Part of a small language model's weights: 14 layers.
Each number is 50 + 10 x the weight over its row's rms, rounded and kept within 0 to 99. Layers, rows and columns count from 0. The size before them is the row's rms in percent of the matrix's.

# o: layer 3 attention output (transposed), 128x128, rms 0.37, rows 42-63,106-127, columns 0-63
# v: layer 3 attention value, 64x128, rms 0.193, rows 43-63, columns 0-63
# gate: layer 3 MLP gate, 320x128, rms 0.202, rows 0-13, columns 0-63
# up: layer 3 MLP up, 320x128, rms 0.202, rows 0-12, columns 0-63
# down: layer 3 MLP down (transposed), 320x128, rms 0.191, rows 0-12, columns 0-63
o42 107:49 56 49 46 43 49 36 71 51 60 28 55 39 40 42 48 53 51 40 58 50 56 54 54 50 53 58 43 74 43 41 57 42 41 51 46 58 61 54 54 35 58 50 49 56 36 43 63 67 39 56 48 38 58 63 60 61 59 61 61 48 47 43 52
o106 101:54 47 51 47 40 31 61 29 37 44 55 44 50 50 45 59 33 72 57 47 53 40 72 35 50 54 30 43 36 52 45 58 46 70 54 49 53 48 37 55 55 50 56 38 40 63 31 49 45 47 29 64 53 42 41 33 50 52 42 50 62 60 52 35
v43 105:47 55 45 45 53 66 51 65 47 32 58 48 49 50 30 43 60 42 52 38 54 57 51 51 45 57 70 33 46 48 43 32 60 44 64 39 59 45 66 40 65 56 47 50 47 53 64 71 42 39 38 57 57 38 58 60 47 58 60 43 56 56 55 40
o43 115:47 41 57 41 45 55 45 25 62 49 56 51 38 54 46 46 42 38 48 47 48 54 68 59 46 45 47 62 56 43 64 62 53 50 18 29 62 68 52 30 55 61 33 45 47 47 67 58 57 57 46 42 39 32 45 43 50 53 38 52 45 42 47 47
o107 095:39 35 48 38 47 36 62 61 41 49 38 46 62 58 39 40 72 47 42 45 82 55 51 51 48 64 44 65 40 28 50 41 57 56 45 59 50 71 52 46 37 42 50 36 58 53 34 44 58 42 62 28 40 50 42 57 55 50 67 53 58 60 51 46
v44 108:46 30 45 37 42 46 43 40 44 53 50 53 45 49 47 56 48 50 28 39 52 47 42 38 60 66 35 71 50 43 30 61 51 51 58 54 31 53 48 58 72 50 40 39 57 58 62 50 67 48 51 44 39 52 49 37 48 69 38 58 41 51 54 50
o44 112:51 62 52 64 48 58 42 39 47 57 36 61 55 42 43 58 65 48 45 45 38 70 32 51 50 62 44 56 48 43 30 39 46 33 34 60 54 66 52 28 39 26 49 57 37 57 49 55 48 53 50 69 47 27 59 40 55 36 66 37 58 55 67 53
o108 097:49 34 40 66 65 46 46 50 54 46 57 47 51 65 40 55 41 40 75 65 48 58 76 50 39 49 58 34 56 56 63 61 52 59 46 45 44 47 57 55 52 49 54 41 65 44 42 46 58 60 45 35 42 55 28 79 49 55 38 36 60 39 47 57
v45 108:62 60 56 69 57 53 43 35 56 36 60 37 45 54 52 68 46 47 61 55 58 40 50 33 48 54 57 28 51 55 32 42 47 50 51 50 45 47 43 60 53 20 29 46 49 63 51 63 63 45 44 52 49 55 46 50 60 45 52 42 70 45 56 49
o45 114:40 44 31 49 54 37 66 58 35 56 73 43 65 46 54 43 59 58 45 49 45 31 54 58 58 48 58 66 76 51 44 42 65 46 47 50 56 52 57 60 61 59 60 39 45 27 42 46 50 50 49 51 24 62 57 62 41 58 56 49 50 53 55 57
o109 101:59 61 37 37 41 48 48 45 52 56 37 53 40 44 44 54 44 58 52 52 44 74 52 58 38 61 52 35 46 47 52 49 72 45 61 63 54 21 40 54 57 50 50 55 57 45 42 60 46 38 38 42 52 44 42 47 52 40 67 57 48 41 62 55
v46 097:54 34 74 50 59 45 42 39 49 34 33 51 37 51 47 73 47 47 34 54 60 54 65 52 54 53 55 55 60 47 46 50 44 50 47 38 46 49 59 52 41 55 34 50 35 49 36 38 49 61 49 38 51 68 47 69 51 33 48 58 56 63 58 67
o46 103:51 64 52 38 49 54 66 76 58 80 51 29 48 51 52 30 63 42 70 45 36 40 39 64 33 54 32 66 47 59 60 45 70 56 56 64 49 59 45 61 47 56 38 55 49 47 50 52 50 51 47 49 44 50 45 53 38 52 65 56 51 35 37 48
o110 095:54 47 60 51 31 52 43 52 48 36 49 79 52 41 39 62 47 57 51 50 40 65 62 36 41 37 48 42 69 55 55 56 61 61 28 50 42 48 73 42 46 57 42 46 55 45 57 41 57 50 46 42 62 44 58 51 48 38 52 50 47 50 74 48
v47 093:55 49 65 64 55 55 52 32 77 35 55 28 49 41 51 56 33 38 49 40 49 45 60 49 39 62 47 44 48 43 56 41 63 68 58 47 42 44 57 44 65 44 47 61 50 44 55 40 42 40 49 43 53 62 29 53 36 64 62 33 57 39 44 66
o47 105:45 70 37 53 29 36 56 49 45 76 45 49 58 55 53 67 46 52 60 53 59 38 47 63 53 40 69 44 69 51 37 63 67 48 50 53 45 54 36 60 59 61 51 29 53 43 53 45 57 42 46 57 56 41 61 51 53 47 56 37 46 52 68 46
o111 085:57 38 51 18 74 47 44 46 50 31 54 35 33 61 39 41 39 59 51 47 61 61 55 31 61 62 46 39 47 53 47 56 33 46 74 59 46 52 39 54 53 48 45 59 52 59 68 51 41 58 59 49 47 67 46 47 47 60 51 56 52 60 47 61
v48 098:56 70 40 52 42 45 51 63 44 35 55 18 59 65 67 47 49 51 46 56 39 41 61 37 50 50 52 57 44 72 33 49 40 45 57 61 49 51 41 47 61 43 60 39 42 40 46 49 46 43 76 53 48 59 45 45 61 35 59 55 61 57 33 44
o48 106:50 48 52 52 54 54 42 37 44 60 37 46 45 44 39 60 33 47 36 50 52 42 41 54 32 52 59 57 46 41 33 49 40 48 51 50 64 56 48 52 55 59 55 44 45 40 39 47 50 64 24 43 51 49 50 60 54 58 36 58 23 55 52 57
o112 091:61 53 69 49 40 44 49 61 35 24 46 49 56 56 49 42 54 49 56 49 61 61 68 44 48 50 60 42 66 44 50 35 40 62 52 49 42 39 53 55 65 63 55 67 56 41 63 61 62 51 42 45 56 46 53 55 41 53 47 42 57 60 31 45
v49 099:58 44 49 56 56 40 40 38 65 39 45 70 61 49 25 42 63 62 41 56 56 58 59 33 40 47 40 49 57 37 58 30 49 32 57 58 55 59 52 49 41 45 47 50 59 36 65 66 48 53 57 55 60 60 45 43 33 56 42 35 64 62 39 67
o49 099:40 41 57 58 48 57 63 55 58 59 45 33 57 46 59 44 53 40 68 44 48 55 48 50 43 35 45 57 43 62 55 56 53 57 51 40 33 61 72 67 59 41 34 45 46 43 54 45 65 38 53 51 35 49 52 39 44 48 49 46 36 55 54 50
o113 095:48 54 34 33 54 44 30 58 46 48 37 53 60 41 57 53 45 39 54 52 56 64 53 56 51 49 61 60 46 72 52 42 57 45 49 51 31 46 57 36 46 48 41 57 56 48 40 68 42 51 38 43 27 54 54 71 38 55 56 51 40 45 57 42
v50 102:51 57 56 58 34 49 59 65 52 53 65 51 23 28 47 73 50 53 48 48 58 44 42 53 68 57 51 30 43 20 49 62 54 56 48 52 48 68 50 36 63 47 64 41 55 41 53 58 51 73 58 62 58 52 56 44 64 51 55 36 55 43 48 56
o50 106:31 52 60 57 49 39 43 43 52 37 52 42 49 64 48 33 53 45 49 50 60 68 63 76 38 55 29 47 59 50 50 46 63 56 34 56 51 36 75 48 74 29 52 59 49 49 66 43 50 48 53 45 56 50 65 53 39 59 31 39 37 55 42 50
o114 099:52 52 45 35 60 69 76 52 52 54 59 39 54 54 61 46 43 33 61 58 36 37 35 36 62 63 57 50 38 61 48 50 55 35 53 52 64 31 63 67 36 47 46 51 38 58 50 64 41 59 42 43 56 50 38 47 45 55 51 51 47 47 46 50
v51 100:61 59 56 59 36 39 49 66 37 56 50 61 56 35 39 46 42 69 71 60 50 47 59 57 31 59 44 42 44 51 46 48 55 57 50 45 68 57 54 64 54 53 58 43 58 42 26 33 66 42 61 47 48 44 58 51 48 64 42 43 40 62 42 54
o51 103:54 47 65 37 59 52 63 48 47 49 60 57 47 60 51 63 56 45 33 29 55 65 59 56 29 39 41 37 49 47 50 28 56 59 52 58 50 50 64 59 48 47 50 61 55 56 67 43 64 40 62 34 43 53 51 57 42 51 58 42 54 44 69 37
o115 094:62 39 42 54 43 67 48 54 45 60 55 48 41 53 65 35 31 40 47 50 53 41 59 33 56 48 44 52 55 55 48 63 49 43 34 64 71 34 35 68 57 24 36 64 44 46 56 56 41 61 45 68 46 64 46 49 71 35 45 48 44 58 47 77
v52 099:61 42 48 49 48 70 53 42 51 35 59 36 37 77 55 60 49 66 62 51 69 46 47 49 47 67 63 52 43 58 51 59 34 49 47 49 67 45 57 59 53 43 53 44 62 54 42 51 43 28 50 29 50 49 54 44 51 63 54 41 50 47 54 47
o52 106:34 31 51 62 46 62 57 50 54 53 62 43 46 63 61 46 53 42 48 41 52 55 60 61 45 49 47 48 59 56 61 45 33 46 50 39 58 63 61 56 42 65 54 63 38 50 38 58 63 56 63 65 56 50 44 51 46 47 54 36 35 50 57 34
o116 098:58 45 56 44 61 45 39 51 35 56 44 64 40 46 40 45 30 56 40 58 57 72 51 28 50 61 58 44 37 37 53 54 65 32 49 60 44 50 39 38 65 52 57 48 55 47 64 49 43 34 55 53 43 64 57 53 46 41 59 52 53 39 39 59
v53 102:58 57 52 43 59 59 55 51 61 54 49 60 46 55 55 50 51 43 62 50 29 44 44 47 61 47 60 63 61 50 56 41 47 63 36 45 45 66 44 39 64 57 55 39 61 45 46 54 47 33 51 49 41 48 58 47 45 61 56 70 55 43 45 41
o53 106:53 39 57 56 53 56 41 44 44 54 49 44 59 64 52 45 69 48 33 43 56 49 70 46 29 65 66 40 57 55 46 58 52 68 52 46 55 35 58 45 50 28 51 41 44 61 61 61 40 48 46 63 52 53 50 64 49 32 52 43 30 56 47 55
o117 097:45 61 34 53 54 46 56 25 59 55 55 48 42 55 40 56 43 69 65 61 62 50 49 51 55 32 49 46 42 40 56 59 56 40 58 52 48 46 58 35 39 67 58 52 62 32 47 39 35 58 40 45 37 47 40 34 58 54 46 57 59 34 64 39
v54 094:30 53 63 55 47 63 42 56 62 55 59 46 51 68 57 48 62 50 56 50 36 54 50 34 30 49 65 50 59 58 37 58 38 35 67 59 50 43 65 40 46 40 49 48 41 43 43 65 46 44 59 61 56 59 64 55 47 60 41 41 29 27 41 60
o54 107:63 44 71 73 41 41 47 62 53 47 39 49 32 51 57 53 62 51 61 49 63 51 76 31 55 49 55 69 63 37 59 31 61 46 64 46 63 42 44 44 43 55 39 64 49 32 46 38 49 57 51 49 43 47 55 50 51 59 45 44 61 60 39 44
o118 098:60 53 58 31 66 43 46 47 58 57 50 43 49 48 56 50 40 63 42 32 52 37 46 87 56 49 56 44 42 49 48 54 31 47 18 47 45 44 43 42 46 48 62 49 55 57 71 66 47 48 31 38 42 63 52 42 56 48 65 58 45 42 48 48
v55 110:50 34 55 36 66 46 42 54 45 59 67 55 46 51 69 50 46 54 50 39 70 66 51 46 62 22 57 36 48 60 65 57 33 41 45 29 44 66 61 49 52 46 49 59 24 43 44 48 36 41 58 40 43 47 44 52 45 58 77 53 49 53 37 66
o55 112:36 55 37 57 47 57 41 48 49 29 43 47 68 53 35 55 50 53 56 61 44 37 46 36 59 58 53 46 58 35 65 64 55 51 82 49 38 28 55 49 46 62 45 35 52 43 54 28 58 67 58 46 46 59 61 41 58 58 54 46 29 46 62 52
o119 107:55 56 52 39 37 51 63 72 49 62 48 52 35 44 46 46 46 41 55 37 46 62 48 37 42 55 49 65 53 57 57 52 51 42 31 51 56 44 42 50 43 55 55 47 39 44 47 57 50 47 33 57 60 30 44 44 48 35 34 64 47 48 67 41
v56 101:50 39 58 53 42 41 52 73 52 62 52 35 34 56 63 50 45 45 44 53 40 58 60 51 32 43 46 58 58 49 56 48 42 57 38 35 61 49 54 37 37 52 61 33 36 57 59 47 71 57 56 44 47 60 39 42 43 57 50 55 65 32 54 43
o56 101:48 62 45 52 37 49 47 44 55 34 46 71 52 43 38 64 60 59 55 50 64 61 41 35 47 42 43 33 42 52 62 36 42 62 49 47 63 46 54 39 56 50 47 48 31 37 35 43 37 28 35 56 56 66 53 51 64 61 47 42 48 55 51 71
o120 099:50 74 56 53 54 52 53 18 54 52 48 57 51 56 47 30 39 58 49 48 33 39 45 44 59 51 49 54 34 65 36 62 46 44 46 53 45 58 49 64 53 46 60 65 69 44 55 51 48 47 58 44 38 41 65 50 32 37 60 55 52 48 64 38
v57 094:72 44 48 36 51 38 48 49 52 40 54 62 69 52 49 58 60 36 41 60 35 55 50 40 57 51 47 63 52 50 50 49 62 56 58 72 43 56 39 42 40 62 67 47 42 42 54 40 55 68 67 58 39 43 48 48 45 50 46 46 41 51 34 47
o57 090:49 57 45 39 64 51 40 51 57 53 48 50 42 47 59 60 39 54 77 34 45 36 60 51 44 41 43 44 53 64 46 41 45 39 59 51 55 51 54 58 42 42 54 48 59 73 54 44 47 44 54 37 64 37 44 35 43 50 60 66 50 37 53 51
o121 097:55 47 69 40 36 56 66 62 34 46 39 56 60 45 49 53 39 43 56 68 44 52 58 63 67 29 59 53 33 53 58 42 50 55 41 41 44 34 34 46 54 41 49 58 62 36 42 62 55 55 47 53 32 72 46 64 54 60 61 41 52 41 38 35
v58 098:39 46 62 37 52 45 51 40 57 50 53 63 72 54 64 34 34 36 47 37 57 59 48 37 56 37 47 55 66 52 38 65 43 45 51 25 51 43 49 61 51 53 48 46 49 40 37 53 50 34 73 45 71 59 49 50 43 39 45 51 59 43 56 41
o58 103:46 51 58 43 56 59 41 55 61 51 47 46 47 35 56 51 57 55 40 52 55 56 43 53 61 55 55 46 51 43 51 38 42 43 44 65 48 48 50 45 34 53 71 66 29 51 66 46 40 56 53 40 44 55 45 26 52 53 55 70 46 39 44 66
o122 096:55 42 44 51 58 48 67 63 70 45 38 55 36 42 28 69 51 57 48 41 65 47 58 40 53 46 52 52 51 56 42 38 47 44 53 31 46 68 42 39 46 60 39 38 74 57 51 40 54 63 37 60 58 48 61 57 60 46 31 37 56 50 34 42
v59 106:38 50 42 64 51 57 56 53 53 64 49 46 50 45 47 27 59 40 26 48 61 56 47 37 58 49 54 43 35 45 47 28 48 35 49 44 46 42 51 53 44 43 52 57 54 65 62 50 60 55 66 41 45 63 64 36 60 52 63 48 48 52 52 61
o59 111:53 56 70 36 48 48 31 73 49 39 57 59 58 47 38 48 42 60 42 36 56 53 48 57 56 46 57 54 47 52 53 67 55 47 50 46 56 39 50 57 45 64 68 50 49 56 47 70 62 59 35 51 39 46 66 50 63 51 55 57 58 36 48 53
o123 098:51 56 33 37 55 46 60 39 54 58 50 51 51 51 69 59 61 57 63 57 58 59 50 50 38 51 56 53 41 51 55 56 51 66 61 56 46 76 48 57 66 39 43 56 57 39 52 52 71 48 54 39 43 55 42 40 34 30 37 62 29 48 49 44
v60 106:40 51 40 46 49 47 41 70 46 61 64 62 59 49 32 67 46 55 54 53 71 51 61 40 54 45 53 52 33 41 70 29 66 49 42 35 44 47 60 42 17 42 54 48 44 44 45 48 43 35 49 44 44 49 56 41 46 54 61 52 41 71 47 67
o60 114:62 34 52 50 73 45 60 54 44 45 46 50 44 58 37 35 39 60 63 49 49 49 59 53 53 39 43 41 48 38 46 61 69 53 53 37 33 51 63 59 61 41 53 63 37 39 80 55 51 55 61 41 55 56 57 63 54 46 35 49 61 51 45 38
o124 106:33 56 35 34 36 45 54 58 69 44 60 61 46 45 73 49 59 53 42 57 29 45 50 42 50 70 47 54 48 56 48 60 50 44 58 60 54 63 46 42 34 54 40 40 43 45 33 38 47 52 52 67 47 31 64 39 54 36 41 58 41 60 55 52
v61 101:57 44 50 68 54 49 70 41 40 58 44 47 58 28 69 55 68 58 41 45 44 58 44 44 49 42 49 31 33 51 69 52 52 51 56 50 46 36 38 42 49 64 49 54 42 40 49 52 63 53 46 65 57 57 50 26 52 58 42 33 42 64 60 37
o61 106:39 47 51 43 49 43 50 57 66 47 62 63 48 55 28 62 44 54 55 34 56 56 42 51 45 55 53 60 53 64 37 44 44 65 40 48 48 59 47 48 59 55 29 33 67 44 38 55 50 45 50 36 57 57 53 45 44 41 62 39 53 49 63 72
o125 093:49 66 26 59 58 43 44 57 44 49 52 48 40 36 61 17 57 49 53 67 48 48 47 56 58 36 62 50 51 34 51 60 63 48 49 50 46 49 68 58 49 52 51 37 38 63 52 56 49 58 54 48 59 45 32 60 44 66 50 60 58 51 37 59
v62 094:71 64 61 50 49 57 43 45 68 49 54 47 57 56 53 45 59 46 48 60 71 62 40 55 42 53 40 58 62 31 46 45 32 56 65 61 58 46 70 43 59 33 56 60 56 50 53 51 48 55 45 37 44 60 51 57 53 35 79 65 45 42 53 65
o62 102:52 33 51 52 28 49 58 53 52 47 47 45 46 57 32 39 50 33 66 46 42 35 44 50 55 45 43 32 52 58 55 80 62 43 35 42 55 61 56 43 57 62 64 55 29 53 47 56 54 50 62 63 54 60 65 49 56 52 39 68 47 29 19 46
o126 087:57 47 57 64 63 56 30 39 45 49 49 51 67 49 65 66 53 60 39 45 50 61 63 54 52 56 68 62 33 50 39 52 42 59 55 53 40 52 47 52 49 38 35 44 53 50 54 41 64 43 33 55 46 50 36 53 40 55 54 43 57 61 58 51
v63 107:53 36 41 47 45 51 38 37 50 39 22 32 32 54 49 41 50 58 61 44 56 46 44 55 50 55 59 51 60 51 51 43 57 59 56 55 52 57 49 57 56 52 55 46 67 53 53 46 43 66 62 45 52 49 47 52 52 58 48 45 61 46 57 74
o63 109:42 33 52 55 47 39 52 55 39 57 51 59 57 61 68 38 58 48 26 39 58 49 39 53 50 61 59 38 49 58 52 67 44 63 45 57 58 36 42 48 48 59 37 41 45 52 36 63 52 30 65 54 61 59 39 41 56 71 45 42 44 57 37 33
o127 102:64 54 57 47 51 56 64 55 41 40 39 42 49 52 34 49 34 31 62 42 44 62 68 53 50 38 25 40 44 44 48 36 55 57 49 52 50 49 60 57 44 51 55 55 44 45 47 60 53 68 34 45 35 50 68 77 56 40 43 52 47 61 59 53
gate0 101:45 57 60 46 66 61 43 36 53 41 39 54 60 51 47 29 49 36 63 40 14 42 43 61 47 53 61 47 50 51 58 61 57 41 72 54 45 37 54 63 67 30 42 48 33 56 77 48 59 56 62 47 61 44 58 28 50 54 39 52 46 45 49 44
up0 095:47 73 59 55 62 46 60 62 31 34 40 44 70 42 67 43 40 46 65 54 48 59 47 57 52 48 49 42 60 49 66 48 35 64 49 49 57 46 43 47 61 31 56 52 52 31 74 65 43 53 52 33 51 55 41 45 46 43 49 51 40 42 51 65
down0 101:47 43 42 59 62 39 69 44 30 60 54 43 55 51 53 63 37 48 38 52 77 34 36 51 63 60 40 58 53 36 50 48 58 69 48 50 69 51 52 45 38 58 51 60 42 39 45 47 37 58 38 39 42 53 59 56 55 43 40 63 47 55 55 72
gate1 107:65 47 45 50 51 50 38 67 47 56 42 65 68 54 46 53 54 40 38 43 50 52 58 38 45 57 50 48 31 59 49 49 39 67 48 51 56 72 56 63 53 37 40 36 61 44 31 41 64 58 53 63 42 35 33 50 46 42 52 57 58 56 54 49
up1 098:56 57 47 40 41 51 49 50 26 43 57 51 49 39 41 51 40 34 63 49 36 61 38 41 60 43 42 58 64 51 45 29 63 56 54 68 56 44 47 58 47 50 37 42 68 53 57 45 72 59 54 38 16 30 60 44 46 53 48 48 51 56 60 38
down1 113:47 78 52 49 50 58 46 46 35 39 54 37 50 47 62 25 49 55 55 42 42 23 43 61 53 50 47 44 52 54 56 48 43 59 44 64 64 42 44 55 57 42 61 47 58 38 68 54 52 54 48 34 40 59 49 40 54 53 38 35 48 42 43 57
gate2 107:54 41 45 45 41 41 45 58 51 50 67 35 54 60 75 46 50 53 42 53 54 58 71 46 61 58 68 41 56 42 52 62 62 39 59 60 39 58 67 71 59 63 34 54 45 43 64 54 58 49 54 53 37 50 44 43 66 55 48 46 43 64 49 40
up2 105:50 65 47 41 31 42 40 44 57 66 61 52 69 39 49 61 53 40 47 61 59 55 40 41 49 52 55 51 55 45 52 48 53 45 51 36 38 64 54 51 38 73 43 48 57 27 48 45 46 57 36 37 57 46 40 47 54 34 36 41 56 64 61 61
down2 087:25 39 60 61 56 49 60 39 41 56 72 57 50 45 58 60 70 40 56 49 55 52 40 49 58 45 52 48 52 46 57 51 55 78 40 43 59 31 53 50 58 42 64 43 50 57 44 33 42 61 48 50 37 53 45 52 54 63 45 46 53 59 41 47
gate3 099:43 46 57 30 53 75 60 62 34 53 47 58 50 41 51 44 55 51 43 46 49 46 53 45 65 45 44 53 42 53 55 36 39 61 46 23 46 48 33 53 50 50 46 61 51 57 58 40 50 50 55 58 55 54 37 39 72 56 49 39 59 53 44 57
up3 095:42 55 59 33 51 59 53 60 39 55 47 57 61 48 32 31 46 51 52 45 47 37 46 56 50 34 75 59 48 59 52 32 48 61 65 31 53 59 47 42 54 40 53 51 44 63 61 51 59 59 52 64 48 57 54 36 50 50 49 45 56 45 32 56
down3 100:53 68 33 57 50 37 39 41 57 44 50 53 58 46 37 47 62 38 22 58 62 48 59 37 45 61 42 64 57 46 42 56 57 47 53 52 32 54 53 55 49 54 58 53 52 46 61 38 25 51 41 51 45 30 42 41 53 51 60 52 36 59 54 48
gate4 105:54 46 60 54 54 49 43 46 38 39 68 44 47 48 68 52 58 50 45 34 57 52 56 65 48 52 39 39 49 47 63 46 53 53 60 69 46 49 57 46 65 51 56 53 47 52 65 40 50 75 60 44 43 80 58 35 27 55 41 37 42 37 42 54
up4 105:77 45 48 55 53 45 55 45 41 47 47 45 43 56 47 62 65 53 46 32 50 43 55 66 58 49 41 48 51 38 53 50 31 38 66 58 49 44 59 41 67 33 56 44 57 76 67 39 54 62 49 45 62 65 58 48 18 36 52 40 46 43 48 54
down4 101:53 51 56 42 61 44 59 55 46 50 39 39 43 78 46 43 66 50 40 44 52 50 53 53 43 56 48 55 38 51 34 65 42 55 49 62 57 22 52 45 45 48 51 45 58 32 52 52 61 51 41 49 70 65 54 55 53 55 57 48 51 53 60 57
gate5 079:64 58 36 45 50 32 75 43 63 41 55 49 44 48 45 26 31 37 62 54 31 61 36 75 44 34 45 52 43 44 51 64 65 58 64 40 44 53 51 70 51 37 53 43 60 42 33 56 55 55 45 60 46 55 47 39 56 49 45 50 44 36 62 47
up5 084:52 31 55 46 56 57 36 49 49 64 41 51 40 71 35 67 67 56 46 49 52 45 46 30 57 66 42 65 49 30 52 52 66 38 50 50 61 48 71 34 34 57 57 46 55 46 45 21 57 63 46 49 60 47 43 35 47 25 46 47 64 51 59 43
down5 115:56 65 38 46 55 26 61 52 34 47 45 51 59 55 41 50 54 52 57 46 34 48 78 46 57 38 45 49 23 61 74 20 61 44 47 58 52 47 56 46 60 55 48 58 56 56 51 42 53 63 61 48 57 53 45 58 56 42 56 58 45 37 48 49
gate6 095:62 55 60 46 56 31 41 66 60 43 43 59 55 48 62 50 52 61 37 58 57 60 44 39 64 41 44 40 60 64 50 49 36 57 64 59 51 57 33 67 50 60 57 68 60 38 49 39 46 43 61 57 56 55 37 44 56 52 60 49 66 56 50 44
up6 092:41 27 54 46 63 54 65 33 51 48 47 40 61 51 71 48 46 43 48 54 43 52 49 47 68 66 32 34 45 67 54 43 49 48 44 43 47 42 56 37 45 57 62 46 37 64 63 52 51 52 53 49 46 67 41 59 62 60 52 51 31 55 31 54
down6 090:40 58 47 33 42 59 65 42 57 54 53 48 45 37 47 62 59 55 36 48 56 54 54 65 40 33 34 44 57 57 58 48 57 57 46 62 59 52 26 43 66 33 60 44 47 75 40 59 67 50 29 59 54 56 59 56 56 42 50 43 65 45 33 29
gate7 111:49 66 62 36 58 51 37 48 40 51 68 62 52 40 60 38 44 53 40 72 53 49 37 55 70 44 50 40 60 57 47 58 62 38 51 45 54 62 37 59 52 57 60 64 69 41 45 31 41 38 48 55 61 38 36 41 55 36 35 57 49 54 53 37
up7 109:45 59 61 59 44 55 40 24 54 44 48 52 61 51 62 62 43 31 51 35 70 53 48 26 62 56 60 61 55 50 54 64 66 58 51 42 43 47 39 45 31 44 57 54 52 54 58 44 41 43 44 62 65 48 36 28 61 59 41 56 33 58 72 50
down7 096:36 49 61 56 45 39 63 28 56 54 63 41 46 36 32 47 60 50 44 27 55 34 61 63 59 69 40 56 45 37 59 65 49 46 48 53 58 35 51 53 52 57 54 62 41 43 51 57 44 57 49 57 59 30 58 45 57 48 44 54 60 52 53 56
gate8 100:55 54 65 42 61 39 46 43 31 53 67 63 62 65 33 41 53 53 48 54 62 42 56 58 61 55 32 44 48 40 52 47 43 60 51 46 56 62 49 45 72 67 52 36 63 51 42 47 57 56 47 44 48 48 46 48 49 57 45 56 63 61 48 40
up8 109:62 44 77 57 54 59 49 54 56 49 70 47 16 46 46 49 55 55 44 47 52 43 49 46 41 30 55 63 64 38 58 43 63 57 54 66 59 63 55 57 67 42 52 51 43 40 55 42 38 57 45 42 43 45 62 61 44 46 28 48 43 58 57 43
down8 094:45 62 70 44 54 54 42 40 64 48 71 61 28 67 47 44 70 37 58 54 52 29 52 44 37 35 62 42 66 47 62 51 65 50 54 70 52 66 34 64 54 55 59 54 47 40 53 51 60 57 38 58 65 58 36 54 54 43 37 63 44 49 35 47
gate9 109:38 47 47 57 33 45 32 34 40 59 48 49 66 63 35 67 43 31 58 55 43 49 58 34 45 51 56 66 49 45 56 54 63 41 31 51 36 71 47 46 42 42 54 53 53 66 50 55 55 52 59 55 54 41 35 54 65 37 41 36 56 66 49 40
up9 109:46 37 55 49 49 47 47 44 42 56 38 52 65 47 31 46 57 50 55 40 66 42 33 51 40 57 63 63 29 53 32 45 42 45 39 46 45 53 52 37 49 48 52 49 51 46 56 39 57 57 63 61 54 38 46 49 68 54 49 53 66 48 30 38
down9 089:52 53 50 67 65 64 53 56 47 65 46 37 59 40 71 41 64 63 59 49 68 44 51 55 49 39 57 55 52 73 49 45 64 49 53 52 41 40 59 40 51 40 64 25 33 48 40 41 50 49 60 55 61 54 51 42 64 72 58 40 64 56 41 34
gate10 107:71 60 49 47 47 53 44 53 33 46 44 65 55 51 54 59 33 46 43 51 60 44 44 58 37 48 31 28 24 65 49 50 43 46 51 40 37 57 60 30 48 52 57 60 70 52 62 62 23 47 36 55 56 54 66 52 41 48 50 53 43 39 40 52
up10 106:60 58 41 49 58 35 38 64 39 56 41 42 45 30 38 60 30 43 35 49 54 34 53 41 44 52 54 38 59 44 38 49 43 58 46 38 52 47 45 48 33 57 44 35 60 47 46 53 48 49 51 44 62 54 57 55 53 51 54 62 45 65 43 50
down10 096:35 53 51 53 55 42 50 53 60 51 43 57 48 39 49 40 47 49 38 47 36 51 60 46 72 61 44 50 52 36 36 39 48 38 52 57 45 38 25 56 51 58 46 43 44 28 57 50 66 54 63 39 45 41 47 68 60 60 65 41 65 39 65 58
gate11 104:53 46 60 44 34 56 50 50 43 49 46 48 52 54 54 62 40 53 32 62 51 49 42 52 38 46 58 48 60 62 40 66 37 70 68 48 34 52 66 63 59 58 45 69 45 42 56 69 67 66 48 53 45 39 49 39 53 36 53 36 36 52 47 58
up11 105:45 59 48 35 78 45 44 54 51 29 53 60 66 62 59 48 36 50 58 39 50 64 42 51 42 53 49 46 47 35 53 52 56 59 42 46 40 52 37 40 44 51 67 53 52 54 45 40 48 54 50 62 57 55 58 39 40 60 28 68 66 38 55 42
down11 112:44 55 49 60 56 65 35 53 53 56 58 37 69 52 35 63 53 58 54 53 44 52 62 39 51 52 65 25 45 49 41 42 50 52 39 56 48 64 41 65 35 56 48 41 65 49 49 57 58 59 40 46 63 48 55 44 45 46 25 60 54 57 53 53
gate12 099:57 65 58 53 47 40 56 61 54 69 47 62 58 68 48 42 68 28 68 36 53 35 39 38 53 60 57 55 61 57 48 42 64 59 54 40 61 54 46 44 55 43 49 40 49 64 43 50 52 32 32 54 51 45 57 52 51 45 45 51 44 44 47 44
up12 099:41 63 49 46 38 54 37 51 51 48 46 48 42 67 50 58 39 47 31 55 40 45 36 28 47 51 71 40 49 53 72 52 44 70 51 55 61 43 57 35 40 49 39 53 60 73 63 51 48 53 43 50 37 50 53 59 41 58 47 62 32 48 36 62
down12 107:39 57 30 39 41 66 37 46 58 49 46 45 59 62 67 61 40 67 36 55 70 54 66 54 53 36 50 34 52 54 58 46 51 55 51 57 43 36 62 50 58 50 39 45 63 44 43 55 65 61 55 57 62 52 51 59 63 33 59 62 53 56 75 43
gate13 097:77 36 50 43 45 41 46 52 39 60 48 62 42 46 52 58 40 54 43 48 52 52 59 58 59 45 48 37 55 36 50 47 56 32 44 55 43 71 48 63 61 77 50 61 38 23 49 49 42 41 49 52 39 44 47 69 60 45 60 49 53 52 57 55